Part of a small language model's weights: a variant of Muon for these matrices.
Each number is 500 + 40 x the weight over its row's rms, rounded and kept within 0 to 999. Layers, rows and columns count from 0. Numbers have three digits each. The size before them is the row's rms in percent of the matrix's.

# v: layer 5 attention value, 448x448, rms 0.226, rows 229-264, columns 256-319
# o: layer 5 attention output (transposed), 448x448, rms 0.253, rows 229-264, columns 256-319
# q: layer 5 attention query, 448x448, rms 0.194, rows 256-319, columns 256-319
# k: layer 5 attention key, 448x448, rms 0.192, rows 256-319, columns 256-319
v229 098:480472471512507573610447488489488456553458500423539523471508448514439491594540487462508551500448407482499505487544465559474472427534517408533524431530500518611578504419509542494506532478554501
o229 099:424551504518553507544499547509525500441479504445478546490527501507504529511480457485440539456502538504645485418406431487524516375452401552504441560403436457423499505553544507515485527506461438
v230 095:497536501440396508623493539537498460523507480518459410494452504496481454505477469487515526455515506410497506465475522413493583479527511478510560483439489512481475461408440460499512561431534483
o230 095:574517480458518550482449515573485466536541468470523485445520508492518496504515457458531488509509494500505447449443434538506460463472546487484520543513469448558522467469523452506516461528577472
v231 102:514506516513531489436505512569447566548475529505550540495404506482543480460461422509480510456406513534548509481535504499483360456462453507419535503484487483505464540526524488493446471452566450
o231 104:538507444492504460518537489518525492496540551530585500515493524477491451469470518558510552500460592463511506473570506465511484513547535467456570458524508503503534499540481591509475487375510615
v232 099:522488556474521487516551451481477493382524515516482457499465495566626539523502477492456489520565466522440518510524554548494533486532496517513431513496503503532613473442522486527522531480593525
o232 100:534551458523502512504457424490528546509467514432492426489498553478513521475614472442493434471544596515496473427435462530528529541442501496510515548469539498473499457455509492519578490451506532
v233 094:528481478524532499475575512533550527445420534546505457544470508571486594544502514538494494503464468439503468520565497477480499485465472481540539532502561455459498515471462465472533506511424493
o233 095:527497510558462515474481564561464538520509464541412433543478517452445504451463506483458441577522431499533548508545545480440499566518486522499514539541459499513509537498494470569459481489514540
v234 099:584522490465585505491502493499475472481507539508445557548481505514480510566464610566497516513506462510467525440553531456487521515592522548510462539518440515502572604464520499603480459534449433
o234 098:458521529514532536513525471479508559501468507487570478477522516578540454523415507485531439477473479482487493489518403528439512479550524549544541511529529412418435452477528511484536512471547443
v235 100:525516499505474460539415471509467530514535486470492484425529486446544400447542563526519466507498462479539508490486469502552575467446511496448480501448470499484512480513548548526546446479496497
o235 103:573518501492478470473513488512525509509503528453494507472552516517553490509519465504539487522507533510435415472552454476460488472461515506421572545498541453538490408528477500510442536510505445
v236 101:480519537476489465462438479434417493475496483599481493532557544484506500459498492485542569464459566464510504483444501487474525460478408508548478504610434475452454477544458412524527460484461527
o236 096:511485428411405535527520471558471556451527562497502510486537499453546441478541443460548547578520474419493500534596502510483459477521526521494536465520421592511480572444481471452385524515440516
v237 096:502561493493551550434515466430456501524469508511483516522464485458515502535505547470548513534507518501521459461578576538571522616451460493488519458550540520510485476475471474437495434540490518
o237 093:448518560520493565566480515506450527520497542542463479516548500550415546486473486481496433459516485494463526541526535522467515495450462484526473488532501546536492496472553458556456523551543502
v238 099:495508496503473586543497460498492537453524505491542518549477495552542536561478449532457477482524550452499476503525484496514538467474502478528507506531538507474474451484493497467504486532556467
o238 097:499510529471482429499487494429482473445499485455529450479479528455416512462503510500597481517478441510530465580487458511537511491417474498490542539419459528529470473525567479525544469466484473
v239 100:535508558515518491512516498507533438489498510528494470449471508515521434508544553493612424552464516479507480479439488493470377510550495477491468564418509476453580472538538559553537516467496568
o239 101:603493465484558502461426522516544508482593517535404476477570521509442535517408573529526514482472526555476505477497439480447491447511544562545451491518538478514437531480441527512499428430498548
v240 097:466515510447503563461533537568471528524560512535492423421480530490547594542504499517479450497554500508531544436480488487546460455542534467487482587464457452484541526564487535528463514544484548
o240 097:460497457576567526485507462400482454497484463498439481507464425497499504523454500564518506524562495425485514445537486460468571515500468551526440402525537553514534440523476472449528494460373542
v241 098:524483447518533506487484455509385473485491516586508511553437465518532545545555419486515492523458448466587504516547435536528437451441502513507535453485501571446470414503460442508537502480504460
o241 101:542515468530468503458413551463579534427477514486522457468431446514504490462508429505501472475549483520571481475449492483582466501531490513522493474532483520524511512504533453568421556483570458
v242 100:538577493473449543535528464536453497531542486558573453439408469538585513497540519429547496438551529462562545533480572480497533518542498495449547451501442543493521474519483429472534444492546458
o242 099:592526550561450524487531486535463555534527464529457561566438543468470526497556371534505525486529544508522451456517419462577490411546524477541510486465516431486491449497494464577441459408507565
v243 102:487482449494453509503548575465439500453473444513422453456495492499583497543483484495585505501537489558557545476462517549552525483503447542528488484484541562546394460519571425469451548507542489
o243 100:511525416539490530579495501494504441505516479565481524493435549440527494459499568491508478488490506525494485482526497498450503519529440456478522492544535464458563502449533475466525495450459483
v244 096:467479529504413506579541457498439506410490445449497568434473600507436541468503580505585488525530465519487532462490476550506495527574516476412521445539469491479463536514502517465469449527488454
o244 095:486541502553479531519496373455458479515427453515496559534518441556472539563528525499439452505498552544539520495515552514497555516463572522522511625492476520534489540523438589447489548457530503
v245 098:553575521446457481556442512516507488465457509552398481516488497434475526492538517404457441447508455504484491509559407462482510531470556486498501492459493538437501476474529426467578483506461502
o245 096:587498481475575533547578484529513449432549496470509482421527399513517431509408514583547512538436550507480525452444467628598478487508461476530482503414455464516431480454504443426442529488520490
v246 106:500588563547482523540497497548483524461483488488528477453467519510478521500503502507440447546509492518506554467503486498493503559448525535508495489477507488478459454490441517466527488455527532
o246 100:525477490420519538509480483486558481527518478478454450478539468457448459493501488479426544471542515520461573494563536508483460473442496468440461510555520484506597472517455555540429573429527413
v247 098:486539480499523455503475524479421525408534458505484489452484540545530449438496438523463472471503543559535506558429491541521486543435485549548463552481511485494470449509520429488549447445490501
o247 097:501465470524575611505455443505442503570467492539488557497494533534532493455533490487415484458564528493434535444493538567449456484435516489488548532501521527477537473510497536458452556385522504
v248 096:495476495479507421415493488538503500444470482471460516472464472497460584523504498541474532484590502501462476527442504494475547473583456505513502559531400501449480488488459482504457457442529447
o248 097:513462526460513504485503546440480536489514494479542506534490501541489487427463504524513525532536511452584526514535486421491554546477488535497454528568525510463461519522483505499525482497596536
v249 100:386514552451460492573526409544464500496455448516495524467507459437547424458529462508533527373517505555488512506497463451506532521476487432459522443517440520523449530508518525442569451534496508
o249 098:543538401454483507504458514482453544519561524540492530547497477503507539518475501492490436612480453503526505569557511532537500565604515465455484520555514491475502457483541544466556482489514515
v250 091:444447503442479482531466550483497501522508463417509483476519497541487442462454560505545512406482530486466487480538491515513439516494494492425484510490485442511549457452499542493542502443448498
o250 094:568519431529567515476530484509464512515477446528540390449504525554519496517517526568447515528500504523508491501474472575496521474468442477425534415465503493523515533517528523525464406526468449
v251 102:533561547531489516492535487526554526471496486462489537539498513503464538484527484478492626514489511494498474513450589494547506522534508457543551521463449449442491569490526533439462460491518519
o251 102:446459482476516429511488514446462529541522480515449471447513424463487484519436489480472480483537485535527462478461551419514496516570564474472422503462523495462471483480550450535485476496441568
v252 101:513464498524411543493576501508515475561518524519408480456492482604501537451483456532456532516579445503581512513478457493426493541499502474467475549460513461518468513455505505481531550483503489
o252 101:551494470469481498458506499541475537405420456468566551574481501495467475533426557521498527487508542496555516503450486524499424489524471484575493588434472599447530459529509515514520514439509520
v253 098:542463568467413533445488502457480535550444466446542550568515471562491481521472525540489496513448377471491460433499532540541501489536573517536463509486513521505492445546456493520497440507459574
o253 097:498516569461528491447503521512438514447469519466515569444517510541516484491519458476446491479532571424518610535460496492502545488467522518441595513594433515541505529455527486422570558489526491
v254 097:473518441538429469534499497478545487431515559505477523567521454566476524490544582529428491511494486491542516462465520444469513494520479540478416501452491439477562528453500485528567448535460523
o254 099:535559548475579515485522475489447537504558555532480513491526528476477508536543565521530541478550507550480590485490488577515471548533442457461575494477508554582524507486537538496492450478466472
v255 098:562505459554520504473513460502495494512508547525531529490510481450526483477508465507477446541479557541501509507469438512555425484440484485488451525608510502527469491515480386478524373460519494
o255 097:531519554477536554523512509529510506465446484539480555480512464515500480569471503496492538514546510525524568548484525492528494455448500456506518495451476503569431527408488502451499428491495505
q256 107:505558394473508527505500489485493462480470472487468505471530511536495519546517593544434483525493457523500474538515493527532458554543504516547523475535502463452465500528511524473467505526532432
k256 098:446461532543447471455513502489431461450514536506503507551502506414552519544480497500591442513556528496514452509465518451482574488517495416449534579490494524529541443440505557512506531475555541
q257 123:506488454443496440534433462471509557541524447519510531556548516470527491461436444449432449545423485507525531486532482493500440554496510561488527442495532469519558484465487430566566450508503537
k257 092:555595487518567518455494524523449485445443516572483478508486508571509487559486549506395632496489520469504476490479399483505518414489493508555530487520477488506515513545457466466451545477495512
q258 096:500498549524475496477543522433441432465469529480585469394514509513439491563500494533479540520532530456549573538485476530522453585492443499486483516533434485445500538503505526471475512552598508
k258 093:463482455499491471526458451523554472532538554466477504501515500479445538504460486503553442492545546526493564533448489448469476585536496474457499516385536475488527527582497583496552428502532537
q259 096:493538501440476548473488535525472473476539449522503493478470552525509543479475507514407474495532446503501411494472495520473514529509519494485529496522528475556478450416547454460447522478479469
k259 096:518506464567423521566569471543527458542565496497486484472497491462490496480554438462548538442464507469519569563499460489516471514511401486497568544500485485533482547580453584444523548446578456
q260 100:495511445525505483503502375522515419490544501498508389510465574457575510505554542527499488488496436486505510455479563556556474543544466507520503512415481462477454506534550503444439605485492491
k260 097:512452458494567544469501490457506463482497458528505544454373439521533473520507438495467527484553494500510494451453466482353506478457543485407481489542473458431462484451565434483483533437504501
q261 113:502479481483518457551496481600488519496484473495494464526550480498485500444573491563486498443432485545549473492473454550508521451471523448510494560431484465450469495512502439475554532522455570
k261 096:540566534506577520513507557521536484473519517535419516487521532482534530605524542463591516542497522513509499437465508458442537436571387556535520460494435505463445533599536507518377513479431502
q262 095:505483584546476453445478454478490467461531535471572486468479539492555477561487539527472494600456513459493496508468482508442463463570424521502475542510432483523468481447502521476544473493521468
k262 097:517430545483464466478482420538468510518465461586511444467490448417474470520518515558588516475561473477487464477469494518486496572489534477503547487566433520465488493470485472518549473464508451
q263 101:469535431473453510531515449563546520521567477539514428559451553559510594456522547489458535466494460474493454556485525508564546465515536509569511421450545486501484502510514509543508469500498464
k263 098:522497497499478497532536446443467485448527512507528562484455512423543535510503457514451489544465518503577433502491507519460478445533397481464465576513495523476449500473472509439463531491428529
q264 106:503520518502454466564471437515523476479537489497554511550541486512536515496533529472536537554548513506525457546458529465509523515484415529533546531570491565434425520491560542519468494526552457
k264 091:425470514500491465538549525476498566555597517494520481495480479455496494538513513502513488548443458487484487500554542506489436473510474532514473451455496493579546528554441540507521469519549515
q265 095:550501444498522514508430485530498516519490403518531457438535488496508454495468514511451496495527454543477535486449546526471564529500516542533484500443501541453447501528489496501488542540459505
k265 105:513550559504538531551557425479514516511482515502477417498516474454503571494446541447489524537424507514525525479527511448449468450451519529527500512589458456528477476486527504529444522535480558
q266 105:529560521510544539518510498491495489448383532506542518500537518477494520507598466432564557542500483466470479449565481553511534517561493517529506479451514495582490518530424595533483527397486549
k266 098:515442557510593549516486495400511510463509437479482419472505467445562474540465500474446527489544498503536508464466574448519491485474541458536511463482505504437479486470531500464558486644469504
q267 100:436505522476495516474470486527494483481397550471440517511492519564498479483518519499489477495476507452484508497495448514489458501542437490504527514550480518439529473517523435485542487493541467
k267 102:489522498538457458462409454473527640456515531472541512489567533508518617463490546471473489446503463481517518542550537460532548468510485510471489468500420532543472541509504645505495420518533536
q268 098:547380474501438542537527463645527473579467523482535492495540560490511487465531538506546403507540462416541498545435486471490528540485550484572461424498497494483514506574526489436487508500490452
k268 101:555576520516536476514502431507493511488388467539472483482471502519552533539487532489519552527449500543526463519494510454417502350549427514456524612553537478531510558462496495509439521518518621
q269 111:484524560515504543508500509476535490437415452541453536456443469543480502465517477531453486476529504579431531505552409473554467483470568489495552507489483499439491499506440450487501505544435511
k269 094:449526506476497517489519557495538504481449452486502466525553472540426527517461527514614484503424504412522482476521542539466460554562562507545490394489522496493530581526532471536500475475588522
q270 093:539502491472562512559555582518469511562480444476553506521529500483538475516522476557451571466460486485478479493524442529547590524490505516487469500440513454461478484529506456489510518496596501
k270 090:523553470463512503514448407505510486458432507455466466544484560473476513482457486522518511531472547512488535459490464486430426455481433522545544509546549499546491519518518506501519480538549511
q271 098:538467490545536503494503578469507514433501493511465490474466447529465482431491528500570504502522468531516506459527466470496528469501531458524553491486522470511493551536503538487503471504485542
k271 089:481441531493486527570485518470500477582457535504417527468550468507444480519470461490539461495500440463536496546438518588527547556525531540481462427458455510464488465529464530523521521580460483
q272 091:487465522555544503439473607497485460427446507559431434478485486531464568519523483518575457545496532468524455510480539511503519468512469491477462505531485516497530477504472556545565465469509492
k272 090:550466483548502464477534486538502555505570531527528501449481502541478489412517429478492467470541471500479517442511430499527486523508589539543463455464407503525529464493465520466576496492493486
q273 101:498587440520548449550554378523469496495500476534539527560498465534483524450586494503573493563490606570552477557492517444566572444495489481553450543518516535500468469489524549440478520480534463
k273 092:441494490566540527546462524463502538513506582503587513548478525468443564476535518452476505483516486487445461508482531551458463471476514539507450522548540438508498517526522415512529495519500458
q274 109:512492543487521551567463453535512469505453562495539527560483513490441525514457504506576526481496518524524539495472521453502445433534507521495523465594589515485477454507534543504480448445580508
k274 095:448476540557548537480523544458510503401554517538558435477465486495454474486504447499528505481471571464514524487545459509498543473468456534486562546481474524507493481496537441515519437549460564
q275 106:477507450515471478533524444430495498509486483506506540547532505520497479450391535479507453497547477503470495532442582516446579477483462541493433536514485515554570523532546580503392446564519492
k275 100:527511503489547551460496435520500478439503477459512530480449531529469489522464463474501547492495526486487445536536490470465518495442455487498552500467460532532534470490540374491498493435487532
q276 099:443479431492501447486472483500497498442516557468415535485487528506505504480423499466483472567512504539492507483504484535533542524497480519509495517521439473478530533493494487491476513468542470
k276 099:505475450462401559484468538486471492565539458453467592522501524469532536494542519432503436500492477494482454509491520524412554562430532519462516507481542514478482491525439495437558491461383466
q277 097:455453505570545598468424485478447508463527537483453502528490478543460484525484473481525424473523498499471560546480529497499529503452472486465562498497464494438427500545508481470570573507493561
k277 100:565540496492432482495507496492505483581484534431472534532454462507509414455471482410531490580516506517535570432517533547526434469534502543531482504429477522497549477533521566515535500509513473
q278 098:512568492510511492507454541473473516470523534505504515529453504472476483506503515470498520469514444495440501446489486421455471550522576509500555510485506471530487453457471525487489463483491501
k278 094:505369523550525450478471507510489513480585484449515517525545462477558542511478485475546455504494471481513511505463505546481534548481530402553470491505479435445435492518496554543543539514464442
q279 103:407526489447494507462477487554557506489496494461471468513523528489552540515527529530574514422534502506493518480519512523495571510477546587552405468544552502493496462467459482554500447501531457
k279 099:523507447558466566444487497480420529437482480492522441461461429491469569518496573498466535535392502415528565536532480495479435451517479526518484529478420477463538518480451395481466523458534512
q280 101:477437482559523402470472490481416478626520554503550471415458534488495505474547522472536542473479548465565508477506544529620491446503512547468518551521476493485421619447496402529465461533486543
k280 101:525564505519478583585545527551475486520504483518491555533501481463489488510553468550518427531554475508512539540485464502452492534484462426564477506474498523536471508591565492422508529477536411
q281 100:523487477476437496480491508564516507463473423540590490570464581466425536464500550509539499514460454564487434481470423494554499458469498455557464544487504457425524527465539476498528516472487502
k281 101:488477510511498493554554528423554546515567545485538526486530484483519490536479478518507429465528479481501486495506431545451481498463478479455514416457538543487435421444474554522529498552443448
q282 099:414527472498524469555537495444472423495399512511442574501524550519456484522488499490541570559476521476563478486504432475504474461471501455490522493460486446520513401546433465538550494509507502
k282 094:462550496491474479523532520517516440563537565522517532514525502536495520447520428486485502458556498515475520509523509513488506531400481493522466474521512458436465507509451526581482596486450478
q283 097:482558473503476520504481525424504505460546599473430460479427485574468460579497549446522524469515435493481496458477529474530511492494524496472481505494545519459513504552419508500491486538466607
k283 097:564474518473510472494518490503582466495496499546600517569539522547490490421431532444496466439463473493507513500572565585517466536568578459468488407451466502501563454541483544527471502467502467
q284 099:558512509512501531501469472452420510502489505588536507516488549466464478549473398557480425517570581495504452506530511447546451480465504573553499476491487428526523491512439513541530532448493477
k284 093:513503503459523460516510438450513469525485456471515446526458485499523451396502462448465529520455419448509548459536493483500534416602496541439512465530570448503443486441559581500527521490514503
q285 112:495460548481514496538436468546519555500486539428441434496494473461434473528540479500496507582527560489457448479504522503506499428531500526502517521456445519442480505549564505544536539481552592
k285 100:493556490513456590464541520503456489466491507521548475410462535542473530440513503475525502441579466543492448525506525460462500491543575516484439510516512477498475520469489420543473511453467421
q286 092:462487489496526460544471416514545448546524532484511472583541475534524494490488545551468427492511514475584509524516537470533529486487515492520431522542437536522494482486543423555487465500564448
k286 098:487545458456501535460552519518456516500526518461443528540448495461541505494522473553533512524503498598534448550525566534450541467468458491496534531551495486553475517562465460459454524507516550
q287 097:519596472425471489513514441518489471528446523445540514538553512513511521574542564491502487543464414499543454545466511508430507497516446454528540516482529482456476554488515565563463501499459539
k287 098:487523497478523517493545455516532423488499463580544445539461464484531539477527493519472537400473536524453517505481536441487477493475540400462470458472569545462501527559455460518484517423574519
q288 101:510510572557514516488470543486515531513541521509469470462507449504454425456478500532525544498512474499458548441523495512565544476537537510506507496469534545465516468501485441427493530506414538
k288 098:538469493386558600574527507411524439471559479472466550431443547470547436487526498519591444505525468494552452540496564513443487493500551493538504572456459530505536506529545514453456445493530482
q289 098:464514442540517483524558492548516534523512553466588444519499482490530473515453548448493507532477466487473441505432594523482520441480475519438556504492550544470473484507554432506452495454500495
k289 094:496504520495542566499552508545491453520440526558501471443459505492526535520525621567495506564492547523515470517532501456489468590495477508497522510469528572509477544504452480487531530539541497
q290 100:485516500536482493496463501489476538466528455516469451554513477459482558502508548516546490478485518535491464577389461458403536475536562462492550535468405503484480490491578523519557475524449541
k290 098:479465543398494558453568471486519461518465521545509464469442414511530540581496496503528509461465557466492481494530566545458501462552453524482512516466493532474463559534537528524440523457477520
q291 099:471531454440506465490503485493510454477459540530490481463549502452535561500548561514531557558517546545543560449560567518558488486503561525436496477519505559434474495516491530533543536573500560
k291 103:417544482476512541515447494503498497509573547480469427494435459506411464493465471562588523534500444456535524440531475455488466496424478515480481566502487481521488478542525420432496533453515509
q292 102:529492539492484519523462459499516529535481508421463581573447498456554462487561456547420482511533497567450473483457518538477564496474504494552538537495478430462520523463542424573467410505512484
k292 097:435522487440470553438525501517512480402498467571452471476492503483515492559510497532494451399407487441514567561537460426466494498449387496454595492511451587503465538514544468513427525492527529
q293 101:570566453518455517554526472394531504480540499500488546425536475490453428461450567522491570499469491516526501476573591459570460515520502511574512477491520539568544499510494514547461511466508516
k293 098:503536504465525475521467519474496487510541491494494473484524565489534538480442503492488472503534489532488482485493506493482516530475493496498524517509530450461514537508528492463498614496450524
q294 104:493452485468546538505469500477489520408472468467451499450421555485542499478472512540544486536438542475555489471530459513475512527477467462483464441551497536476551396454444470488517488491514469
k294 101:480497460471437465519515513513481492520442551485492584478474450435475444487453510520505538429476516550498456503505453485468493535458489514491567570454471475513488503450518510435505539478455518
q295 105:556532463427572520553478481474470447485520507547466539479496579533501448481529534476519606536468571514521453461473482443484498473436458513534517517479540505586535544487413539501496467445487473
k295 105:520451561542512513529514492515490539453566560443574492523571528480493499421449528476462509467476510457446527480503486521490521506567412524510529430553473468476413505489471547512493495520491549
q296 096:477529578468430546526527482494512556498513533473495530524398510501534493503426452520585526482562520561517497477496501536600464537534456503480495556436474475530468473506493553503471565478529515
k296 105:475466559444522450535501470485491460538515495493481508427597517485446431498521536494416465460502500535478523491502455554463499541559513515450470470476543513455501498521466522565517515558450511
q297 104:480451515483439448498505501528548509471526488458500536500419493438575451446626499472457521508493533492498506492505420521457437494538472485500557526464478466529509491453510473467473454441522469
k297 096:450560508458514520480500560453468516427557463496516504411524448471565443591513487513467475515551488489539570501467419565481471585494534514520481419470474481517509529503553454553490486514496481
q298 107:495447474521474509540466559503490492509542472467516477515476464519498482518551470572500472458497436370500467524547502469521468472469457489523475548538477477470480517558406491529571521477441543
k298 103:516446498439466545537547493512517464517466505530520566505501440534518540560435500512529551571492485513440513490501477476447545507486596471470469529513483485460477449510535534499439495488501495
q299 106:485427541451445530535581397550482472503543517563489593498461561494486495554530469445469459483586518507535550486556479449458475481516453445493505529549523498529544447471503510493460461507564488
k299 096:455585464533523462459460501501462522492490438469437510534464479457444499519511497393432540509475459441559472533391455507565531525429491532449499492484521460551573507473438466470534481551486546
q300 100:465517450545533479423504514543480467453494569516526505546589507521484526513577455481455561576460534547548459520467500482571490478483513483517538534545477503570490516534449466514513519519415509
k300 092:527492519424584496504489484463464522548519521492459453582541477537488559441516538491439523539511489433464507549465500527554483476500534516484461522510490516497412459495470522482506497504563503
q301 106:507508456535440448490451474532482487475460561463541519466489513500450519410449459449425565463528506478550525497546518560510448541485556526581455448455458510576583598439424515523492502510491443
k301 104:455587535524520572400520548458557493455595565518514558556517491506526485518569482471544472524569446464549522468426474440470520543512492452523489559535491438481461542549553481482488515501419502
q302 099:446574459497468497498524436466554486535464439525494573453573480442530592514514445523434481546448485543452585546458464490480485505451556489603511550450505556441505494555543460484444503539447453
k302 098:492472448502472485537519520506541507516474567576481515552541499561549544575531492506594561478526538516538516516493524489533488490484509493493509487525571527567475457488513495517505539465499535
q303 102:521469567482519534481551499444409545503527474547514530513441461459485469476475479510464470495571481535508514560499529565545540410494479453514381457512463596559520589478497448467579488571489456
k303 100:546541421454522453562458552498524428558499462438437536467499551552388510509499618488590562424549499575494473496540520553479487562469543494509428522500519443521454499490487522490455462533536476
q304 101:499437519513490482499493481475519524467466497528514504512488555533463496518511479492470554529554445461541467464534518555577482499412484459535545499481493501462466532541475497588500445534461554
k304 104:449504433453488475497565519484497459574503469501522612526438525544515486472487547528485458503476449529487486462509534485437531511435504425466477504480452493527516516497494542456443461486453519
q305 095:448552485517480531435555479489502488514491521462486499496524554567618453517458418477470522457496480468533497504503492468430470520410468504525520530503445513513507492475513507490548447457487473
k305 098:454471470474453509537584462511500480515522533428442471556455524507442538482536505520488463397478484496498555485464458485549474511457484403495467511491406472473407486504426432515483464509457457
q306 102:475534438477516454449448440496464532519488497494420518481423519495395454555477470473483475490554572491539475486519543508543524511521520482559526447507456561493524546512570556514560523449451497
k306 100:569525533511403482579522488507486535504386508502530485489550507565518464480553502546494494477450468573474489490457509498527511422514483530471452511495520459562439548475452456448513554433479524
q307 093:516473492483501535539500440465555560538460471527479529530518464451438462561532495507546487476457523519499481498507526516486492482471393493530569532441517498453442430532450464519528487432494480
k307 100:545578496476501492525543467542491420542477601499538499470467468526577467514443523483430524465501510475507512501474480490459526536488518495481470405527505492494535453553481550558512548462444536
q308 105:477547530491478534446489503530529468487548512454570433477420484540517504579476501578519495514484579491527544554525557511537526465502569518526401453553533500544513520523426511541505467535526473
k308 102:477500520469583447485487422483542472485450518569487471459482551501506464487473525448534534435508497483473535469526462436476494448503435482512558496469526455424485538456514520530525488496524488
q309 098:460531460502511505527467499451519526524429486547526544509569563507452430467529444484447499562442396467474504528485518510481475522546508470571487490445437516540487507551517496442550472490420486
k309 099:549404507496442509556489504503534497539457512478530569534548530569513515522551484509468543477578495557485470536428539485513603512513496476489482591526487492537501540406514530561471525535555548
q310 098:562416490565468559548464480582514538519534495494464496513410483514484537507486517496552473486459521479495504417426489527528461540516513539424503511532544488448468484487478494556525519461489497
k310 099:481487600465483511516529537453457427487523415476435493489525509478517544502462380493489476464511492459529497460436473497508586501477526527543523526471537539517508530512496503493463549510552505
q311 105:528499470510511459461489539500458501516538505554506533485475498406486552468494512517446477420429449484483513447538560466498509536463459491542546463376519435556510580481526496510435549528502587
k311 099:520507550583468551501492428513505493556471449487499454511490441541434440531507480458514563506565507493509528488441436489514486479473472472504503571494519507542499525517557500531516478561613447
q312 104:508510476522541541507533481481537525452549526465467439498454507478431489419558468465532541529520490556550451517487541486454485422489494563504470485476521550600439445524437547466429501494498469
k312 094:483547550517552483489470432527480490554498467463545553512561477496512432503554432463483514461492471460508459458437562539556512498582540476510522439524507498513553560476502575582491484542480615
q313 102:522484524491489547488472570487437554457509496502495538486436465492489526492533457453471524438476542500459519476430503497470519437479437494494534492548514503540523501512463559506490488548453552
k313 102:525508563499562517559500473569538486551487476506474463424574540501487465449506521502473530468421513470479554516572493474534531493612512535511531490509454515497500439502502620511537476554631527
q314 098:482514476421473466476536495551465480485564592510497472467552544553573464529459572480532515541473457544446553510459578478475497517470580483418443445555516519511528482518550424487475447529512494
k314 098:541476468535501502486464483488432543477585472461487542511419494521517556553440490501537497465453610489490521506560462504518588533476463516452520450463469587512513476502500509476463498450499509
q315 108:460471533506611507583447551410457446502493504561480542530525570435481466508567519574482494473498455430449504502510450495559461513529463506504419449501483476482483520557542485506557514423494482
k315 103:500483463584461492521532470464499580480537513440524484539454454569501520451450441472518522521513541558534492483487535437434511539434557576496476525466487470533476491475539510503489432472480510
q316 100:468439496543433481489520487471573511466531454538479428506547470470486539470473475407489502493519509545497551535573509457502514504570491477439549563481475486489474516429571479472600503465559477
k316 097:490551581583511573465463508466529482488466557489474529456452474492445497474527412522483531565538523447551432497454456535573509545510484438531502455512493473468611559558499488463499580480357555
q317 100:518463515518459510473517501533491539495484530512517516526539437493567590545454501488482486539521558549524506488545441437511502457567570484519484520477588520482523478487588524447435464525473537
k317 098:434491497563468496591512575496543496515559494599538503504463506526456504486547572535510460472511467425502541456504527497505426502396461573502436499469504518506486473524491441408561483544512502
q318 101:500560484541507545579463527583414466506470418421435567488482427415505476458585519568519498482432520451491431542571484493541456489521549486586550522549499444458485491407506463490474476494506479
k318 090:495466433479516532471532583430456540445504493472563430486526512472504451548483509469585513550480532507566475501504479598553565499499522537530478524478526510509527456448579448443485524558485520
q319 097:593456482506545435513512481445536507553519596490578569586524558494502498466468488423507484512520457494573482577452489532496475436459447445497480559478478508472478528563519472495480486484465511
k319 095:486541551536433476482467507511507484519455564519498535549504427509530476509599474539477450541401513458525554528583542501462496577493556451524514464486572578518512529531527541587486477461459513
v256 102:463536579565484553523488543490513466503516526581486430483479518469471530483508510443447451549507502412559467472519530543533486473513424479530528397474449467492551514455534502452538442531522515
o256 111:471511487450516471561502435470486442553464518489537537467511515565480517513508493515480506519405491551442516447533438451444429521461465470466566541521508494567508486522507552472557522461515454
v257 107:486589581525555450475523508449544439510468467454471561488483474537477495552495491474555472435588522445519413527524516499429410485448515430447462590540509517488464521510530517527541472517499508
o257 112:547488490480523498488534531535540463505495522525507477516521546459534453454464495540536479477505506488456528524465525467466588503578562552479568502414561603501454509505474497491501538541527569
v258 099:473496441533505460408522452468499511476524449464469509543484505554516483456479548562612516509495499458475478506483549457467495585488521496489523567528494531516513538605530544476550519491496430
o258 114:515479505557389475434483444471544521522528520513470537506558437464481502460513466515461531545460532505533437527437471562522479583573559505504457480510480513545543520490538444553451497493499519
v259 104:463536481462494556385522488556505544513421426501441503577505488519537541481489488523486582552504561542481443507480421537536520464444459513466566516540475499573517444510466512518486594512505471
o259 116:521434555507515479520409562522504473537490528525500496462545555573484484526508560477529515487498500518485557429514522500573500538559466573511514518480534481503561506597512474452451426476538523
v260 105:500544535490566535432591484560547467509395619483509446514413489467433459505478556554548565470474551524519554529457476497455490503543431464507471507499471479527535571533465626509511496479496517
o260 114:517485569590443476475470435428451491482502444438512554452398579457531500477498514499432470487527504587466574509542563527547527528519471491478530530444532502545518496486507591542449504461617472
v261 104:487472495483477563567509411461511464522498447496460447463499551471471550446482506543427464474498437505506498497508519520545520557495576504443535466509524563492483431488463440507536464543557501
o261 113:545463460567510444452454491514530522524453508489483508418459448434494472470509472495523490492510487474499485476542501493509537520538524489413419537535470548460466507506499450429507517519452529
v262 108:447539436470453522576495486519466527523564530430494503526412481538516459489533498482531567483532472537473587528507498553513480499506541494426507561474538471505586431490464426533512460511520472
o262 121:492489511484489546556528483463560478566493490515489532520521519440541430447527520538480542494501469461484448480495459545549536506497461526516570442456475515478517514427596427461504445504571531
v263 104:503538476526557517445529528479487559509578467463503441568525503469435561516508504511487485484493579480503565498507538462467516498521507481473463565521456511441479537618474546457523515510541451
o263 111:538531539504545561514481437498525465518505536514500421489570466494506561515434493490500478486495471452483558502554462516502510413512512560498455491440502523475538499491440509538529497507494467
v264 103:474500461491438470558462455452480517482467479479529489518520462489503467469496532519532435449450454505603556474518506538515490457494496455486514499465549493532488571502475465501533518517541496
o264 112:468541582453487470511504481567506455509473441556466491557481554511474458530474480450456479497447494465544527489539483519492409444477475525439485545506518567524573533411508473509457506503467484